config.yaml
n_layer: 18
d_model: 512
n_head: 8
n_kv_head: 8
head_dim: 64
d_mlp: 2048
vocab_size: 32000
activation: "squared_relu"
norm: "rmsnorm"
norm_place: "pre"
norm_eps: 1e-06
positions: "rope"
rope_base: 1020.0
rope_fraction: 0.5
qk_norm: true
attn_scale: 0.125
bias: "qkv"
tie_embeddings: false
parallel_block: false
extras: ["local attention windows", "gated attention", "short convolutions", "norms scaled by depth", "capped logits"]
init: "uniform"
init_std_qkv: 0.0223
init_std_o: 0.0
init_std_up: 0.0223
init_std_down: 0.0
optimizer: "muon_variant"
lr: 0.00445
lr_mult_o: 1.18
lr_mult_down: 0.7
lr_head: 0.0123
warmup_steps: 0
schedule: "wsd"
decay_fraction: 0.798
decay_shape: "linear"
final_lr_fraction: 0.05
batch_tokens: 262144
seq_len: 2048
doc_mask: true
train_tokens: 1096000000
steps: 4181
dataset: "wikipedia_en"
Each number is 128 + 32 x the weight over its row's rms, rounded and kept within 0 to 255. Layers, rows and columns count from 0. Numbers have three digits each. The size before them is the row's rms in percent of the matrix's.

# k: layer 7 attention key, 512x512, rms 0.11, rows 184-255, columns 160-191
# q: layer 7 attention query, 512x512, rms 0.111, rows 185-255, columns 160-191
# v: layer 7 attention value, 512x512, rms 0.127, rows 128-236, columns 160-191
# o: layer 7 attention output (transposed), 512x512, rms 0.136, rows 128-235, columns 160-191
k184 093:178151137111167112099146177087230206148142229166108125159134159120099179183152137122217147139140
q185 092:158129134109138106079090113133086130151132142099118110119157161146131084095140148115149147122162
k185 087:112114131133139118090156115126088134085133134123080099147112155096125188107129077148128117140121
q186 100:185136147143134093152125175129083075157085096132121146142176095088165139120133135050100142100124
k186 091:186093098129153103130113149132124176129106178122177104074098142104171096167158138140129083151082
q187 100:125149152094154176160189089166114110133111111173040143180116121166147139123153091079145107137080
k187 105:124171126139036156162115045178114113116155148163126147197110095094116142116152150101154123084137
q188 093:112129128173165125136134099128101171159142129068162148131161102133162139142145144151143080084129
k188 095:140188151123154084110126143085100142125118134162092117096112083082181184097176172119097156134157
q189 099:153074098140097142153145100188205091150100093136064123168129140158123169099100117118149111114066
k189 099:113136144150066144153120117095106162099141093100201197112112093183127111047121178130096188120152
q190 098:081159124118126148131117181125152087130103163140084072127152079146094166159149128150085097146161
k190 098:217100148161137088115136107096172141172130113177161132116134123084150081171129131186055151138152
q191 098:139142144128124144102159183113120082140153134110168169115177142123180199108143194136113192158188
k191 093:121154116114157121141151142116166134108099000096115125052066137132103127149127126128160080129123
v128 095:140174096092152076197104182129123119156139116158108075152128125164143138160087150210120172140173
o128 091:100122059138141188086082107148086097106167093124136143112117038131095148115125067188063136166125
v129 086:155126136146165181160169116137100124113201164116092118159106143117167096165160151166131165193132
o129 088:143156140206195113191152112132198133084149094133138102168137255119141087174177134108074190157105
v130 088:114137061102159151119123110093089130199199082099122126047102107116106119106152148037138058115168
o130 091:167087107147136123123109144101150137138098160129123123141160143137122156132131165141138224143068
v131 082:088105128011117133144188136124109106192117095151120105145097142053156138108107128133155145112104
o131 083:175095130096089102116155143149162093168154131123080158087149186108071141099091153106204175168106
v132 091:099113104117104121130132117072128142118107145129160147118137099102092169088127174135112101139153
o132 088:173051132035079148123126131089099112101100136118114129143190088112049044160049123135210142145090
v133 083:076176143114090144111122114055167161139172145196128114115121089148062086116131183144115167077187
o133 081:119098130098147152149078093066032136109177141174143102149093101093105121156161139106113128116105
v134 087:076194142119072100128080114130176072171099164122102060138126116150155126080206094102139066108104
o134 086:095140114046153115086090108102156151173123123182120088134120190097121136057125155158141104122133
v135 087:119129122134115124099180124094075143087125111143137175167202069088065159118158157153093127131111
o135 089:131153078079089080150157198112154133164122225123150128160123091097097174057115121114082096113157
v136 089:096090138101137092112141118128141143151158122087141136134135164116083146134149139168104135104090
o136 086:145105138084119153109168140134125128178079058135128090157109166143170131116151115181041113145119
v137 094:138164155165050119143133126146102168120164167201180135141161121091135169098168153175117142171054
o137 091:134088169161121078143127126122244122099146156121073129116088214123136066114138153080142162097142
v138 087:105115159164068070105190195147097134153111187161148129090108176135094131039122155174122144166134
o138 090:076144237118128106175151094115163136193180113149128132141162120069176172129097102143082092064145
v139 087:164136129079143165096126165157153111084109141145057192134120110140041122169150094095098048146125
o139 087:140153096075095163191136090202088134154087110177146108160141120105176137171048183112117123082155
v140 089:148136103152139110137153101142124085104119155164149098155131115083168173120132142148104116127123
o140 089:150108099139059180145148143123148077142127131114129127154102113058097083091128166117109068154107
v141 087:089148148164130133150124137159138100163112157145178120160133134133119126093142113135112149103146
o141 086:190148144123087116088128108121144108154164148119046133109113165081121123127125118089160100114140
v142 090:157067088081182155181168119067117172098102115127129135145136155101185099121131136105108127160060
o142 089:127126141111183110125071105080166122045184160130099088125143170070143178146077128132090107125105
v143 085:089111114122154179131145138145093111145137131168141129108152131133070151129084179221097154140142
o143 084:130110109167120113168143154180141149193123107075131054086115187129181152156149138120230157131158
v144 095:125086160122076085071100094127116087120121113133119147089157179167062141135148167144150122084171
o144 094:116134140019115134089109143164159160118117156100078162196157115155125157120087143206087085153140
v145 092:176082130088107148115164133167121121220122114169145151090185108139117087155134123167152137123138
o145 093:094134136166119141103108118103152127161092151111144083063164129132125189160149068146107127101146
v146 089:165121076137153123133125105198123087122078099203149109128128155170129088135155095119135044160101
o146 085:131113086190146138136141083204129120140077150135128122105122150147119118095131089064131168145139
v147 087:116141103141188135143156114110134154131185083126127106126158127104089147174151185122124144193145
o147 088:084145155132183108136095119084104084143170097101151164096146127087142120137108205130153117117126
v148 090:100065128151119123191099130122161124155071115136154178146122125104160134152097107127125158090096
o148 089:117134112038074118142104121189125149161096121108118072057100127112102079118124095087170101118132
v149 083:135082162192133105090179115093113140134130084099127121150093151138096125124121093145131195165038
o149 082:194143189080110158146151161170130128127142154103147066147129220160198125159141162113139104105134
v150 085:162183151148130161132110070130136084130129141103130124193100130167164150041187160118151107101156
o150 082:152174150097128147123129077094171130057100128064057094195112139108112127111129065183122216154125
v151 086:124132109131132197153131112183125134157134097188149146111117148107076123145122125119126183166166
o151 087:134150120111064143186089092155191117083155102146107203115155127103143137108114119122132096097109
v152 087:153127156116163033161094148172099136152139113122146145140124141104172104133062091055110101119106
o152 087:186121097211112171181145137121129201125079131106111080081090095189150115196079106120122103043190
v153 086:147111158121141165126118158111128131177129144132184122099181097085122070104096090121157136128143
o153 088:111047134051124159064110087131059101149164137116107253099132073135124174040031152146167143062184
v154 091:152192176103168143136188131118151120131083097161161090140066113114122089081146057157177170125175
o154 090:146111149242173142101148114123132137148158087089175215127150160139149148131162110113096093110095
v155 089:178115163123158115180102125134137136119158103154133085146147102087142133087104141132120128153154
o155 090:082154173131174146202142114125166138117118162109129096153070168135118072122180112135220127084133
v156 097:108128126099176150143128111139120124153163152148112134094239154095166113107143109133125119148164
o156 094:127152083154166122111107173109125191135096082131134106094164123105156075111157137129134096103122
v157 085:115142137160179110146113157129173136117175087187122133097134149209178142085090149124079167142129
o157 088:162144117050112139113094079125093188141129130052151081122198149126177139168142087151171127148139
v158 092:098161126101176195105135110131103131115158115107154066102098118098117132165106122112160114165110
o158 091:087133094144103138127126184175128112081126147112140116167161127127117189122126189097133141115147
v159 092:105144096154163119169115131143119191119111111167145129166183113118128089110133180164115102197137
o159 091:083133122045119112091115184173069140090105156133125139134148095078121125132109070096195088094138
v160 085:148100049113109121151148041145138134081128102090147080099093136147081120154149116087137157157072
o160 086:089144082128099106134079145158196089148165080087130089114140114099144141167125137141223122173118
v161 088:092103160167110135106107126183108196129181047108136095127181110117154153149101148166148148164143
o161 088:089160148111136108138131175064157145127160146132077132134148179169150099135150147145166145118123
v162 085:117146100163091091141157111121167111153122152121155161118106123053131138120124195054138179164167
o162 081:123080129150064111115162190149062105163110150122140137137124213061064094060077069079179094154086
v163 091:138124186094121128082210140096088116130051157119141173035171137120034106107130041094144174149125
o163 088:157095146121084113118118154121134135156182057115052164103157144112108126141131173121090136133136
v164 084:145126163155100143194055125142126098123183129149149112123226096178087136098104111158125099102124
o164 084:121159185126107133147088135119151136104155104185113179152111116140155124101098068146130179100101
v165 086:182060150154131164113120130056135133100112102083134093143166139080170119118146175119128139058108
o165 091:117093125115119100115161160164127141109086145131126121124097146104149108088101121161086066162136
v166 085:093069127143148156176160105054134163150152130152143192127137112097104141117103152098106136125176
o166 085:159120125077145218159089153072141166139083111146120097112103186111076158158136120068178141149083
v167 085:131057145167131094144114083129122194103105146125133141152081171087097085080159131115121102157111
o167 085:111152122205128164178154156119191171091136118148096102100162166153150146143091141133082124144118
v168 089:112132128129184132128137139138131137132130111165154149158140132132089146108179164136149136076134
o168 086:111174130154117147136140162137093084143079171157099125181098119110110155113094128166150146177144
v169 084:100095127112117138129120115103168153189179093122159134143083147103123097130147151137147186109186
o169 083:120152148070114160084122124095077114140185095111155137078122146087140135133094080120097165136196
v170 090:160137157056128138074103130156110124114163184094174085136129126079147143115138113108140095155135
o170 086:156133136157152141122119171129149172116190119136166155068110172101070131154178148179071116075132
v171 089:180137127183100086128158100156073140169151113147164156189185135155092103092136124115162207085103
o171 087:134103098067095202119108117104209126136062129110114151140102138145107147098124175105115073106100
v172 091:152122097125162163136119069177178153129112092083161120112090132129089111129112100088129072137151
o172 089:102119144172122173105064132110139145120102072129153088120134149113130113119124122089157130131182
v173 089:098166144188112125161126094062107120120141142151098193113213173111100096085149139080127232119123
o173 090:165180137115095141179104148093135092143125119114144172098145113122132159098097180111222138078146
v174 087:099042152085128112156107096108088111136122134127112161154079127167148113177149123056142116113145
o174 084:074144166120135148126139181149161173150119142098151103107164168116143177107086063159186164130104
v175 088:157060120167118082124153114181153160141064127100122100052111118170132196098099110135122100128134
o175 089:120068144089146169162171118122170206129065133153181152121149205159183068126159112179170164100075
v176 089:165135152057152176129125160159110131125100114167131127121147075117150121140137159097122164134147
o176 088:107109136094138095140163161124080125144145165138183203092107083087124151087107221117093122119161
v177 089:140151199084078090127171113121111094134127154119079095153178136106097127122156159140119155115075
o177 091:106117171105080074112143113130163145112107177140083177149113225121092140131137118122154159130132
v178 087:160096144160144112163166133133113124131105144145124119133102106115058119107129116069083116078133
o178 090:129111151132110105102137186082189112117130150212076067171149115148127157145152087131189141123129
v179 090:128137127120194188119133133172098127110120105118095104139076174114141122126154155098102118144129
o179 088:067085183179163116124096110172094128161074153141107104123127103125140123068142183093030128167137
v180 092:176127125154135195122122114138156156141149138170126121141189163172103121181082165197154146146175
o180 088:132146094189134178168137152150080116172136141180152156133155108145147127156127101178140099095129
v181 086:116140118130143124168122192129108081085133126094136081131104145138165154099102082137152117170139
o181 088:188146175138129167108118123083165096157147069154139086048128130124122127126138206102076125095132
v182 087:117106206140103130124176128090163106108107120163103156154218125128170091114129116163137123165152
o182 086:115168180095118076106137112153045131163172147091114166093155111159161159202129140116058122132148
v183 084:117102125098157094136101083114123152102114132223094103144098177132152115141087146118205120123104
o183 084:178092123117152094098092075140121124152092115140122051092114123126146156174123159118151174126108
v184 091:163112097184114124161085123164163107142133160086151208125114127132188123131099140139108140098183
o184 091:151161093136154107163125085199179083143121107099098062132142111073151139129131118151154157121167
v185 090:136097106144161105140107168106101169101180106156134074167070139099157115100126102165134119130110
o185 088:094131110160125168149146111119111162143180145098097109117068157089161176117182151165116132104168
v186 092:086137203141117128158174150152156078122128037134140107106095122126148123134167131147152095119169
o186 087:116074175164056133096075132108151100120135085117160067076115120123092110056132111117107129125124
v187 087:116116105139132173160106136164141108192086181088112122168065149088127108180166091116107100166146
o187 091:150169154215086152149155157083143078161114138145156093160090193137175129148107150080140142174072
v188 089:146171092164147092126104127108134201099154083088133056152176141107143140125149187131154112147134
o188 091:120167136147090152090085109137067087108173070097139130162113153190126094135126203102076140160103
v189 083:100189138147121044168140087148144082097133167144149112135089150095121136130130142154158125118170
o189 082:099110068130127116047122121140119154098134149097134090166134184126091120127133174171154114072096
v190 092:121179122107188162181130166164120097142178141124108142121105130159156126104113079181143183149116
o190 086:148121140156095101132119087108142120095145142116100128056140145134178129151099198126062081116112
v191 086:008171161119141131138117125213088116099115074117197193066091126113145120115151157099153111134122
o191 085:072123139170119061133076131151110101121112089166100186155157156177132077078138108130002117125140
q192 097:157118137103124062129083110151126152136106072162120141091188105178189142081139145080150117168135
k192 094:108084128152205116088132118161172168106103163116106097073153190146149171106132070106130104106156
q193 113:154169101103077082125179122160081128166130084140137114069145128143086134134125124110124188158057
k193 095:126153135166116101129109168094177150093164115121186156114145107157170157157110089132076124084096
q194 097:141141116130103090186113118173152146121165105124088119074110139232130157178131127097135119079099
k194 098:154119099171129159108100105109121134134139103142145070096158115198125145072133108155098092087130
q195 085:131105125115125081139110193161177126151106140125112128113127096149143157153056108147102147120134
k195 102:128119122140161090115129115117109124137097091144169187073127155115124085157107191146065144130144
q196 094:170106090093175069084130157122136165062154107163118131149129187095130077144047117212136135108147
k196 082:100118125114098141141124108104164101172112153095091131061127086119146095122171138149139112121124
q197 096:181130156090199141162099146164046124172183151102149181108161135116131122115124154149131186143091
k197 101:125122102140133060179151102100153133143118162184112133104175069115133130098164105124127113103129
q198 099:146149139128085117144144075150018135148157085082095126094134143134103084122127174155085116124112
k198 081:115146105119083154139104120124151079110113161163101109121155065176086145186104127116136101111106
q199 102:142142120156069089131097233138090116137139085117099120081141075191127165153148106127108156076139
k199 096:151132120178174155129161161139066183197129104171119120092123121128124131142082216101118154124120
q200 101:168162089128172090160137109093073106085129124143112157093169124142149113186144102083121155117128
k200 084:098103115078137108109154116200082133170126119129099072088124071110151095151163157161182173078114
q201 102:091170118164111168074164118174208118170148142131152168100117159081132134089130102168120148122101
k201 087:165178127083136129103153147140156126131144128091113149120087130200103149095154156135118128134133
q202 096:115118115144147125152149146098140131091106170170114155201158123110125123147089121121127116167172
k202 085:174126100120193101137150137172212101201174170046115134130152061109155106201173154122124121147130
q203 098:107176134115083153107114143159030127135110117105167153080103162126122096148077144172085122112198
k203 096:085154110151207123093088121123172093097184156119081142143092101125125153148131190111170106174093
q204 084:146123100115086090159177163088131076137091098129105126099183118122174149149170136138143147137116
k204 083:111187147156195086123174125135079115119127104131136146109122118150111179086124197152123112183141
q205 095:144103067091119167120103143139193139093136161154147132178110074163131158086182152167154176107222
k205 098:115140098099056052152089123106120130189105156093122138145150155129124148140147109076113109104153
q206 092:147132111121097104074104138123105162076079107138072119165171118055128171128154137165126118163124
k206 086:167071138151161073191101136160097097092129092091153127125117151125147082133055157145152125154154
q207 098:143092121103094126156094120173216099124166130103134174153104114143140140166127106080098117088151
k207 091:107142145109148126102073120141131105143122074115103189183087144169113126093153128163149130133140
q208 092:106163153115137147154138105135236157182120089118148129117128113137071130163117115125106126117133
k208 097:158163104131126106121180130103211117137145180142148117166090143091128069149116062145110128142125
q209 097:061105161091122155116130198137089165111138124148112077084062120106097089135145101195155150116145
k209 096:214116079097126113137105139154102125122113149095137068152100111098170137148092113173161110176120
q210 104:154191142101132103125102113167152159200124137058155211103116117132142131110140162144099142148153
k210 099:141074152130142160130118070072139108147144151184142141084085135109120155134144136159166184136196
q211 093:118124102135147147097093057135120111100124196097119170137137174136093139157173179125105144100066
k211 091:138154173149116130139050062118138154081128087131140182080149174128125116106132081115109177120154
q212 092:180094128115142105185137106180157110133112148103148135150163149115172050115104203095120066135157
k212 097:194147196095155082134116128126137172129106095104108223122148207131079101094174057186092106134166
q213 094:118084160120092067143142210161145150154147181107157110114119075148124095157141230184117106082100
k213 096:122154160130129139125135178095138188060174111149126118160152091035135037096095000072123131133103
q214 101:110084105062113101184129168087145093156172173141151180109086155120137074176127151164076148111081
k214 106:128125140048149111132124170110162163135111134140166193115165201119067128077102070128162122094138
q215 101:091106146081170148181097104136111106096183103139182147050107048117126130130120178137118049175162
k215 095:140106114116093141110103104143122139164097124118133160102114110098173099123138134137129161204106
q216 099:127106143093108140079109160163139110131153186121115156092076128122164116080095100146127177128084
k216 104:129151109182168169133102218137121170122161157133118144181103163111150127134143128194165129185127
q217 104:132125118136096153162111148096171103093138113108127109082152073110125125124113090138104110134153
k217 109:127084117158090134134091143180171125124121138130124101116134070134150100152122097155127105194131
q218 100:170150192150074168171189084097149086070143149143142096131184208109129171147139112120132140125112
k218 105:124176138196135122088171103101090153175141171138122174136121219108143144154184065115122136149142
q219 099:165147183116136142107083075108153074145161136132157141124115127108146173113130140132123154116135
k219 108:149114056136140117135127077169125090116115146101170168158138112104084117066098090123092100116128
q220 110:086098156105158089111146159073145064130144157185068181136094170130104098147125135096129096118149
k220 108:171105124126157135095147207132178169124108090170121187150162175121153079128112129202147123142096
q221 104:119158163113165171111133105163130090181130063105153098092130068104125117149118108108100068207146
k221 116:119128150113129123108169158143161176068138105144123103071162080209169101138111162111076094109130
q222 101:157126108094166151115158146100137141128115108088166145197144131144118117090041110135122116147098
k222 110:077157106112119107175195102151212135166119188152108151147123110147143167104199151140106130122127
q223 099:054158106169134151078113102089079161089096125135074067117110192137133142153123102162124137123127
k223 110:109088104118146109174147104128134119194178130110136080116095241176104170103172146147164135127142
q224 108:146179124111183099111074114106151122093111163102111138169123083140124153102144115122106177113125
k224 114:145084173110147124165111204130129144131124136139144148151136051102188113122153167212117088116111
q225 104:157126150153110136129087120145090130137139138143129184143074184153191135127136082088144136129132
k225 107:139138065120139127110079088084119099137112143105163169140106236112110150127147075127125118104106
q226 100:105098111148160096139145101095104102144111116131132194134118164125143123148107095127100124173133
k226 116:147104123196172126108155086132075140106094173125125214114128188203154190153150122104080108172132
q227 101:157129112160145104197091180145123091126169114090160163147138189108078077085127190101161126165145
k227 106:122117158130162114086092163100108096087168150161143121140185162083149129128122088119157110144078
q228 100:096109079134112133192068094164150105152143110142110080096083193105193141096133115148101184106126
k228 108:149129158125094097126106106143205167141137148094157140093142146167124108086095094163097120109125
q229 109:174126108133153125133139120070091143109187124143153069061092113149134135147142143123111132136093
k229 106:060145170126132122181153093101030080149099107116080088146130137136095170129172177140106141124130
q230 102:081112106150114136122091145171190180106131167068148145119139130119162058147193168132079191122082
k230 108:175106124145127128133120187111236047134102091163104151156128116151166099063057099134071082131092
q231 103:127114097149160125134088148097079133139083105080190090152151065086113125159155144135135126142143
k231 107:120121141076153134154122155148062115128131103142050109134153010176142123108128126084150130162121
q232 106:158112145100192103120120119115211175123092133143119138209114097175125141127154176126082161109100
k232 104:108149108118151108140118138129146150101120090101151088192150134124160125097191052129078153178100
q233 103:080154128076110124105141146113106174088118100136138167162119105064140104141115155092138091178147
k233 103:157117061136127075132089109127113138140121160122111138176108046191136075171122127133134154148108
q234 100:130075099109145146132105169137106075125114162107170143132129139125092111116147094083135114139122
k234 109:082173140110111165123156171172064214135131135125119099185118100136131106134114164116142120154136
q235 106:098135153128110175135109139168080096194122149147159122124168122159064049140059065099043161139138
k235 107:152145127114082109110111156146105139082136158127123152140132173072151111085166169110059085107112
q236 105:136126071155131124131156175118181068124108106087152184094112224131127162140115080138089070123130
k236 117:178176170187132144150111137195166136122142099147113173107144197082095117171100187121093116116125
q237 093:146132066113136121142176177104133132099123131076109122086138146060135128121113137087102131141125
k237 111:121101186120132114076120123221136154091091149128131133162119149137127100140135114117123147074107
q238 106:110060110129180169089189125159133134122126117101138158111157142186108086098118117202156159164154
k238 106:141163145121125095086135115086126091114151199139160152132124143095138120127111126111149093118194
q239 102:187149163109178045112173116098107085083150163115123153145158038131165117106126161132179134094148
k239 106:117130065116123118150138134178084106105143113105131168115103073133075040079104136103183132153137
q240 098:161126068156119160104130099121194168146090164135099128171102094101104187130135135111141101139139
k240 107:119093136121109123174147163117193106173143150151114101134185069116131168088152170118131067146135
q241 106:084157142104143210098144167122160151102122098120117135106096120103161150139100137152196145126121
k241 110:157134114073141087181171077127136110170154124153088100149165109141065155094140133140176150121156
q242 107:140121091098120163151112113091083133139076092141125094172126102150103060134172035103133156106140
k242 112:076114125107127123042102109162086200140146093118144091133142120138082055156055083142112166129147
q243 101:158180140108123160175127133141183161161087093099127114218136117142115118167119074134114106122135
k243 106:111106127123160108071172191151173086109164123156117206131101114155177112130168123121125124138143
q244 100:135090120089094116126114154143104162125120148122155142111128060101097169069109117074120138129119
k244 107:135170097141111133162158191114085107176111156068074097135063044123146175123112082136118144120115
q245 103:102154079112154127056133170148070122103084136145110117189053078154163112101092141167172115183122
k245 105:108138158115120081166129100148126092129150091113127156140119056068103088097148105116219166156113
q246 101:098139085102129150088098108119092145152052078144088101155109145082086145121149140145123163115130
k246 110:088145191185150163153126090114088141119096111119134115134154144179134081098119134139106090091100
q247 101:156104128107132113144137098147101124127143136168101085134088180135141110121111145118077127126161
k247 109:123105164075151164153160076153131142165118120123112099104136230050126133126156128130060095095185
q248 107:134113104151158115120134099121116110105115098139089131099226189106127080150119120168115096150138
k248 111:138138116107142180154132130150135143124114101120129135112125211143157058134153133115110084108097
q249 106:068132084068133148135137135105110156146107110146123155135109143142103182123137113115113107153123
k249 115:136114174159124144118117122090086115127140139099131168176150186107145139102154131136157131104125
q250 099:099111161134113123129199113088109163122130165136127090115118112140097114150045099133119125141137
k250 107:174148070141154092071105128125100068097108154117115067114116122120127140085156102071222137092137
q251 098:167114129129152105100137151086079129085109133084159124128164132083126097126118162080074110106112
k251 101:089143131145120126091103089148112145142143113123103139133139121172134193142088111176064121132117
q252 106:155129181136138159136121138142127091113125133158144228094115119121135206096150107113115074126111
k252 105:129139150120196119122127154115152114159148168083126236111115051158119181121119139138167141154122
q253 104:110122149140140138108121138102106120104133117158111152192090121122157120074119104138120147164106
k253 104:127125133103097153173184148135126137141133117131096147059123113087152144106087122086151075145114
q254 101:082130095134165164174147140129137152100078076131123137169143126169081175139032083142139090123125
k254 102:172145239113089081130132091132121130187179090108122130116170163102226132152190100145192174188150
q255 101:141125090121161106129127089145147163047147109143172129122131111136082135110064166180149137199137
k255 101:118187129105091162075125090155088129170146146121161100157084086113119096120115098144186076129120
v192 102:161094104144130078129164104137116189127113150103162126148128139095101160153075153110134122114125
o192 103:116178134165110185148159137120097167093105086086176167112122137133120113138102143118086071132106
v193 098:143131153168140119101128127167114145121168148148154144157108125167075134142110087169136129146147
o193 096:075127110076096116163107128120124132103132087130095151109150120155184151130077133101094127110095
v194 101:174136166196112120104135172169141120141148093102166126190146118155139090086131124169127108141085
o194 096:090168171106137137140114031096166152115148139088131157133131043098152113174125081121151099141118
v195 103:127113139031116171152124123136115136162102130174112182093173091084123120114140137087114190079147
o195 102:107066128117105046122156134114119132122161178149186130087100134160105092128118110109183121134116
v196 098:143152148095139142138144135123157104137181120157075112114166154156115158125137107159151141109108
o196 099:091094141138124141122119093081175187096137150131177070161074128073178125128115127074085082116094
v197 101:062188049126068132156086133124105130171143146174229106139116180115118103153128091159124161153116
o197 105:098108149150089150125109150188131134102098178104123112072120168121153112118158153105112157083144
v198 094:116140086154094115082090155211095080103123146144107072153179122081149136159129093133107188104163
o198 098:101097161161132071151133135047113129140151115105108175097064157159180087154115136140117146162119
v199 095:158097115100129083142156139079130101099056187130099116070106147113134107146216118161132118083166
o199 096:107135096066166131080128174152104137133155106158108138108120157082152119160121184091097122149172
v200 102:098144128081151181128094129153184158107063205160156156156136164118136134129163112170146136182162
o200 097:150182093164129101121158146092146126152161089130087121135066145107159068137136172123176113154095
v201 096:151124140116112138164114172109131095105105164123204144155158160162097182076125113104183164089160
o201 095:072128134121133090118158093128145134112099122161128189182111146123199110189151096138114141161082
v202 099:123084094083141120167185105184109126135140127168091153127145136092132117109091107108097161146192
o202 098:114128171135163147134064129171022164127120139164118059116150103145120156077129139110152129135087
v203 099:127124143193164146154122148163104168114126102137121101091142131225160107107141085135153122154147
o203 097:159122092150109091128168161119126098083130077099190084116131121109177087160135132112096087109084
v204 097:097118085124085084109126157162145107081131164105169173113090151163076129111067113176093110140099
o204 096:119106137155158139162076087115160152131104132146129127101160136116137141195095102094171153178124
v205 095:137109166102155149149109159102125106158144160145168128105144136121110125113059051122091149143102
o205 093:145152173106094084073117113143090121094101180163109141106106082065118080134156128115139103138118
v206 096:128086112137087117121121156119097135127151087117119095112104123147101089081132076121140174141081
o206 096:172131074207055123114173101104123100113087164141128118142120056209118130134077101107147127076134
v207 099:138200148125122124144123123147092084087126168120104168164140127163129128171148150114112161172128
o207 098:147115199066177129062079173125074139120130155123145091050130197128141155139104146095144134145064
v208 099:088174156164160140179139091165169089173142085139173132114146119138100125099071135103152166093158
o208 096:059146142181180185171109094088108125087109101145113166201108106075108148150150061112157111119078
v209 095:128142117184078080151128109123131121192161080148082131091128169138137129077111154219120103151119
o209 097:103112165240179123126128142145170130077186134092075146125119122137124157188137176120115124136116
v210 099:146106217167176149122086143103138142072132066198081121094061121134135143125162159148136184102131
o210 098:109153130110139134177185087074146126159138145115094106130066153142126195155135098061163132080108
v211 099:075155138132140075129106168188105150083113096128115135132120163106120111211156093103138139092142
o211 098:150151133116112104122048115177168096077136167128126144108123138107121107150084163150174148122121
v212 095:073170092145139132146116088143159102153119154128126118208136148149123154126114068035091022134106
o212 092:156151180172107149140104151088229085146136107158087102094152099148097171073104161153143181166135
v213 095:202146113116111200185140124124124090101096167120096181109063148113105135145122181190112135135130
o213 093:070126154104104183051152080153063141138095094157112090102100119119154128112137103134111163118112
v214 095:074196181131183201145164080155163133198109163142134139152123141171140103146067140078131116107141
o214 094:161179164136080097093134170134073102091109117101077078131113151122129183087164180138063113129099
v215 091:125186198149120097159131159160127097109109129105099135070191157162107143140127131053101148167153
o215 093:121131120195182202098099114122143131191144148172125167146133131146141148126178206098172098086086
v216 100:100167139107193182137135155172165111130096089115099099115120149136066160125165086198147157125198
o216 097:177063087131053149123170147196144084129074162125157147081123124092167121174146120116050140150132
v217 104:147140108086153178142128089073127129154105143109110123127099138120153137127171178079097086164141
o217 101:158145098139117158117124094154132117143134103122129100031128158128170183144134123128168179132160
v218 099:125062146123120094151140115126104137169133095112151065066137115130218119112138130130124099128092
o218 098:101115095107158109099161154137126111118129167157130146085157176109132115129075139115095126133150
v219 095:111091217138148098111101129078096099118171096067139121113152099102125113192131154176109113110144
o219 099:185118133231106154122162119079192108175130128176128097179162151115128067140164135131136139130119
v220 099:110131146149181089147137133122138089175143091091123133157085090182139144140136134030106119122073
o220 100:043096121129117072071133060149180148140172137146088103170130092154138187107110095169128144091107
v221 097:089121118093108143070148123110135159128152115109176156047155112090113194133132071096135151156150
o221 099:121163139077138157106169147118099132148129085113132100077102083145145090155152147127142107131097
v222 098:150111077115120079142102152069128090101071087168125158067141093124066158157075127142122148150146
o222 097:161132107167103095137103124133120132102106172097157126133173071143129164121122123162117185084113
v223 099:144167132186092117144153188148145161167125110198132126092161089151157102176148178156078110126172
o223 100:116118118155101088147167156075110119124155121118157147114137084144133112127133077055157096124116
v224 102:072184195175162152110141118143162097096088111148087072199109097086057118208106142083141159102126
o224 104:180071103139161067071123145170153145076117115150154147135138186150147117117100111112127103136092
v225 097:090100141171160128114164107149128186038099096109125130141118140140181159118087118093142169085105
o225 095:138133072126129149127068160184126145134117118073151150096106189123174167113077093076160121122109
v226 091:136164144154152132096201162089124073109172134093082135124069119088165157057106149155128137172137
o226 093:077106110103146147114072129159116151097118106125137098195104096062118116124190133157093132168125
v227 105:168190190132097145059165127135143118097111108097185114144103128155164126133112123092142148158122
o227 101:115187127081172097142087158137131061115071135142149096135082117161105150117170135092070129125159
v228 100:140149148135124117138113108138215105119140122174160103158156105090115125187097160149124115142162
o228 097:116128115096139150133154122159146170184115152127144087118239131104113107129157133141117161066094
v229 105:102170150140122095107170142143135175115107121136167128145103067095114064079124119155094119174082
o229 102:139113149082085088140164124140136133085166189131126143118156162151122123106084174126125165095096
v230 098:167126128135145132135133130133081113124171148186181136174160152144143169129139153093121109155148
o230 096:128134161137145099135092095152162139120108125134188120106090181114109113146112115131091140156131
v231 097:165113163155102154128135117132085142120109121131085149132115121149119135182126086106126153125158
o231 100:125150108175161096128125121167033102105068124178138119200100148153143110103108104159148148078141
v232 101:166155228152111103176090110134197112124161147140084138163139129145128075127091099123104145145116
o232 101:144108087136169152162132152122194108133084157144098114159112162142157159133130132155144116161098
v233 094:075161163140118138137118162137102137137088118067157080107158161147135100170139086116095123137196
o233 094:110112105111127154114170127130166105115213126137129172160156124103120136164210123125066147135095
v234 105:197153175110065090138116161144112158101152154118134091136109122158101112162134142076147150096106
o234 103:088115080205151118152145169130079161176162102114138141067110110157118075138153103100052089135123
v235 098:173061202176104136117084128043127152124108148164150161152141182116088134118133137116095126141117
o235 096:112120129225100132105139151116155177142088087140180105147111116116097158200135106177146113122110
v236 098:079153088198157159140124111124148138106106156117154089161190111138110137177128062177141132114129